config = dict(
    num_hidden_layers=8,
    hidden_size=192,
    num_attention_heads=3,
    num_key_value_heads=1,
    head_dim=64,
    intermediate_size=576,
    vocab_size=8192,
    hidden_act='gelu',
    norm='layernorm',
    norm_place='pre',
    norm_eps=1e-06,
    positions='rope',
    rope_theta=10000.0,
    rope_fraction=1.0,
    qk_norm=False,
    attn_scale=0.125,
    bias='none',
    tie_word_embeddings=True,
    parallel_block=True,
    init='normal',
    init_std_qkv=0.0495,
    init_std_o=0.0124,
    init_std_up=0.0495,
    init_std_down=0.00715,
    optimizer='adamw',
    learning_rate=0.00181,
    lr_mult_qkv=0.4,
    beta1=0.9,
    beta2=0.95,
    lr_head=0.00807,
    max_grad_norm=1.0,
    warmup_steps=425,
    schedule='wsd',
    decay_fraction=1.0,
    decay_shape='sqrt',
    final_lr_fraction=0.02,
    batch_tokens=32768,
    max_seq_len=1024,
    doc_mask=False,
    train_tokens=224800000,
    max_steps=6861,
    dataset='wikipedia_en',
)
Each number is 128 + 32 x the weight over its row's rms, rounded and kept within 0 to 255. Layers, rows and columns count from 0. Numbers have three digits each. The size before them is the row's rms in percent of the matrix's.

# up: layer 2 MLP up, 576x192, rms 0.0677, rows 568-575, columns 0-191
# down: layer 2 MLP down (transposed), 576x192, rms 0.0447, rows 568-575, columns 0-191
up568 085:155125153141091153132213166083118174127177165079117146070094096135114127157109158096099114150123128140119136158131050135124083141058069124013121179091120124116137190167158088156199175175111102142043102103108116113145155111147155117100089136140103131144146113146109191154186088142174142126147072131166101089115149189237137108106125161110173123130157143125134130168101154135141137094163146149101142101114208133108142133117187143090118126175125135148160094118116116093094111096118133091126092122092155080093124120168138101134177131131145133142167093128138164133148113171120153144
down568 078:050142133153182077137114114102160104142133114127082142098117149158148121135220098120147123178106122148156097151136189142141182183107204150109134104051155174090155122167110146114170116149141161082148100128125114146124106147140139082120178147118165078139094167093149144155095080115135063096111124129138088139104136152137175112134143107115140169065110179095103083190149141182127126130109137117104065130113088115124085108125138117199110101142143142074161193142109069129059169115163093121113076085135125109143141119173070139113080185067154174119120155112086142149134159139160088079
up569 093:124093153123114149104068107083096116118130133139209144121128160126097133107141164130169136107137124154180080114092150154124134227125166152157147129057115070089087106106139093144089128168102050096093134147157130160162183111149185157107171135050088109122137168094131123131156156155134143162124098165122096114146133157047122129104147104074176146106097138117129071046099160149154149124161098151138105117112086119069199165067097115088145141087118099147219114133123111101130111143163106147114129104131115078126162147124130138145124062161105087156154082110105148071115119095155150083
down569 096:135087091119104106115133115144115141112085130142181148116115140139176118136113111048142125086142067145108095113149149149168092146142069166195137143148104065103124173117126161093101148123200124122145090097112133175158120149118143144132150092203124105093130139127139086144158080088180168138084164090114088172101140169117122105044096116111034123128183167165150148186100187149185114116108161116151186143118134081124093110161090151131070161120144106109125105121135148065160087165141112116076156121135187079154077206103104142126152157133081109095134190167130153122103107134137131164
up570 115:175151117146121070124110104134068105106105068184116047144142107133136104083076112147150123183104157161129096157075109122136159116154172166091145129116155158159152096078145135150158124143081154161155123147143045120149139156073145058117116133183112131142093042130136135123184115127082152089205138077129175125104180157132092166098084109110194121156144141149136110145148124158081158103163094084147118107131130107055141159106099104120087118131138123126111178131150168106207172107043127140157111143153156123121129114096112150122167124146083107127185077173168112146163146168146094099
down570 118:151078148115147123142105102116133173090149142127103173151173112167102093109173140115092131115107130093134153139150140123185091104152147130156138144153125192115098124164142179119130156088101148176123132138168119009118127103058136144146172102083108109169116068067075139097154147120092111157192119197139113138130126109151132081159112157121135094175151108106056140122128140046153134109135123123121082108092150115114138108205157151062143127130165077150129158159113125140146126105097066152182135124097101176170081160165166111194142103086126089172129069091121148098146144141146153042
up571 098:144087124131105102135151138100109172148150180191135110103103143106102059111124116136154085102152122130160159163122090126150159144158145118139086128146141127112117074107120141126164130141108098094158116101151150116137163117113129131079165124154153145174119181123107198154144086177133136102117119112138135170121170151133055091158100182158123186136148122141128128123136141093094187178098098118162053117098109088060109129058096096136110086089120101125153051051089116118115111113135119082100068090171114173128113137102100082071165161189123206159085068032148149092118089088126109105
down571 092:122139085120088096187084139141137171136126141104158118138155138118101078112094125204139123099183125094100100152095161150140092145155132120157161190124117077192123154140184083148118129147175114114138100158129138176151148173084101118153149116175126184115049167154118117146114080146102108059151156126141099190192170176140147119102190133113120096116127102115095031069145165154127133114084151173115158177115065080106068114143116155118139115121141114104083080191077189192153074128154096110091131120125065122129130191114128100116152156124104145126124129130117098110156085121131102158
up572 105:143142099113113115095058094118159093125153170187115129120103110095117159134128110107134130118085182132160120123097102117142170146143155145174118112113152140112155150084122118123021096088100107161145092090119100143113154173159152102163146124089157140117128099072160122141137112140195135062130131121115167152172118123116154094159101131146101178159136135055155157209089117200097068105196128121127143141110183116099131184131104129118153195099125155095126108163155171117203107044093184132140085127106153160090125140104142117156158131127166099105161078161057157144079191117149081146
down572 099:175140131098115079131128107108138114145150059152150107135126162088154160109105149105136128143134079179057144241166099115117130100131122103134127189088125133131137108115172145129131158120151106132139111177069087141094082104093109091103165085139169111079088125149152136114108098102198133181178101161174144108059155164097129122144071107118127125112138085092131160169137113127106116152125128151137164138124046099067101156099147143076136147089138203123187149100130112116155169133168109093071118186134167098057098160155134178164107111178129125138156088140144114155140199141191130161
up573 098:134127202141079112131169141097135085172105137085143130124065145115092185092164122105140078147194163132115089079173078183159179143200084120118120100068065150139138142049137154121138103139120136126034066107116119091131203108156156111136170133142177119115157146111129126158140111155077153131128097138132129072093156163099164130121109156104140134104123136141168169159196167152110201123080129174062104129145110154150132084071144141096137112195108119079076134164100152073138101116100080140115094110148127143116137162143125067116140135146120146067113095135117140106134117090155121131
down573 102:120113120104113106163147124129141126161124104137166118125171102093195152119149124136113133105120074195148147076146137090093175107170074092118089209147151159188204110124098141166092115088121151089117209124140132108122121131139109123113099117139090090128145103122112103150144082147111146163126114152048147081134106095125134107122112097072071106111124072145118111075165170087080145129159164164088138108068203142115158194119077113155147167195143080120145174134122189099077116122119203169191133203143157146132110117125102130067103135164145144103114171127119133141105145169078127116
up574 107:092085141167113084079135150113116151153055113112099138148132167101097160140103120127073119189118110148135099096137089128159115163108161071155120127101091128119124115029169122139118165118166123151111109121132157113122150123178161123132173114088106161141116157089122144106107137121103154172190146157140112173095148183093058127085083104177194153142151147086036125127138142212154093146127183183216190103125122097119181103096168171149122121083091140143182177086152180116075148127119092113137112133128184132100117115135085144128134122182152123162147113094142157140182152132149110093
down574 110:162136109157107113145157105106176151120118145155156058118130198115113189140070161191098122075156146105124110116218128130078201135128044118136139080149116100114177118129157164141127105043109156137096100124111152091132077127127107163163099154131135136146108108120118114170123164186136170150078186092074128094144062111127163120110178104134122101063169131115136167058066122185103149114131144136093126135099157121182094133185118104092044151182101139136124130141114152141105158151127173183100169136096070126141123155066127121090152116143124155098115122124147138126104101134130184139
up575 106:117124228175125152108139108090128091114122187176147158141106120106121163075128135132114062150102159121161137135084118134078127123107079102138173094062170131182114121117162140146113109083124138210102160110119065096115185107125147130159120118101204180113136133084082183071130158123138065176160148122138200104090110171162144122084129149085170113145168152101122123093126130130121179163133120105112086145121112138113148157102147099161102081152123186114172153085094119155149148118129159167052096187110184132073134110128112091161172086120100119156156121094169156159114115067117121168
down575 109:145186136137149098094101128093156129144138102121138111096155041151114125089126122186125142163134100117115100142173097121044045154168086072153117177147126068098134183073103160115129105148121083068175153153150102097119102087110175114145115113164101155136071082049151147128122126111116105131170149097173136130122144123080130100139119140151112129094172097127067065151127098103168126135141102198189208141141163137175121139153175141216105150186127160134139119142132178129140092143130068147095134153126157130102109142151105147120141147167139158135144048109098135081128149134069130158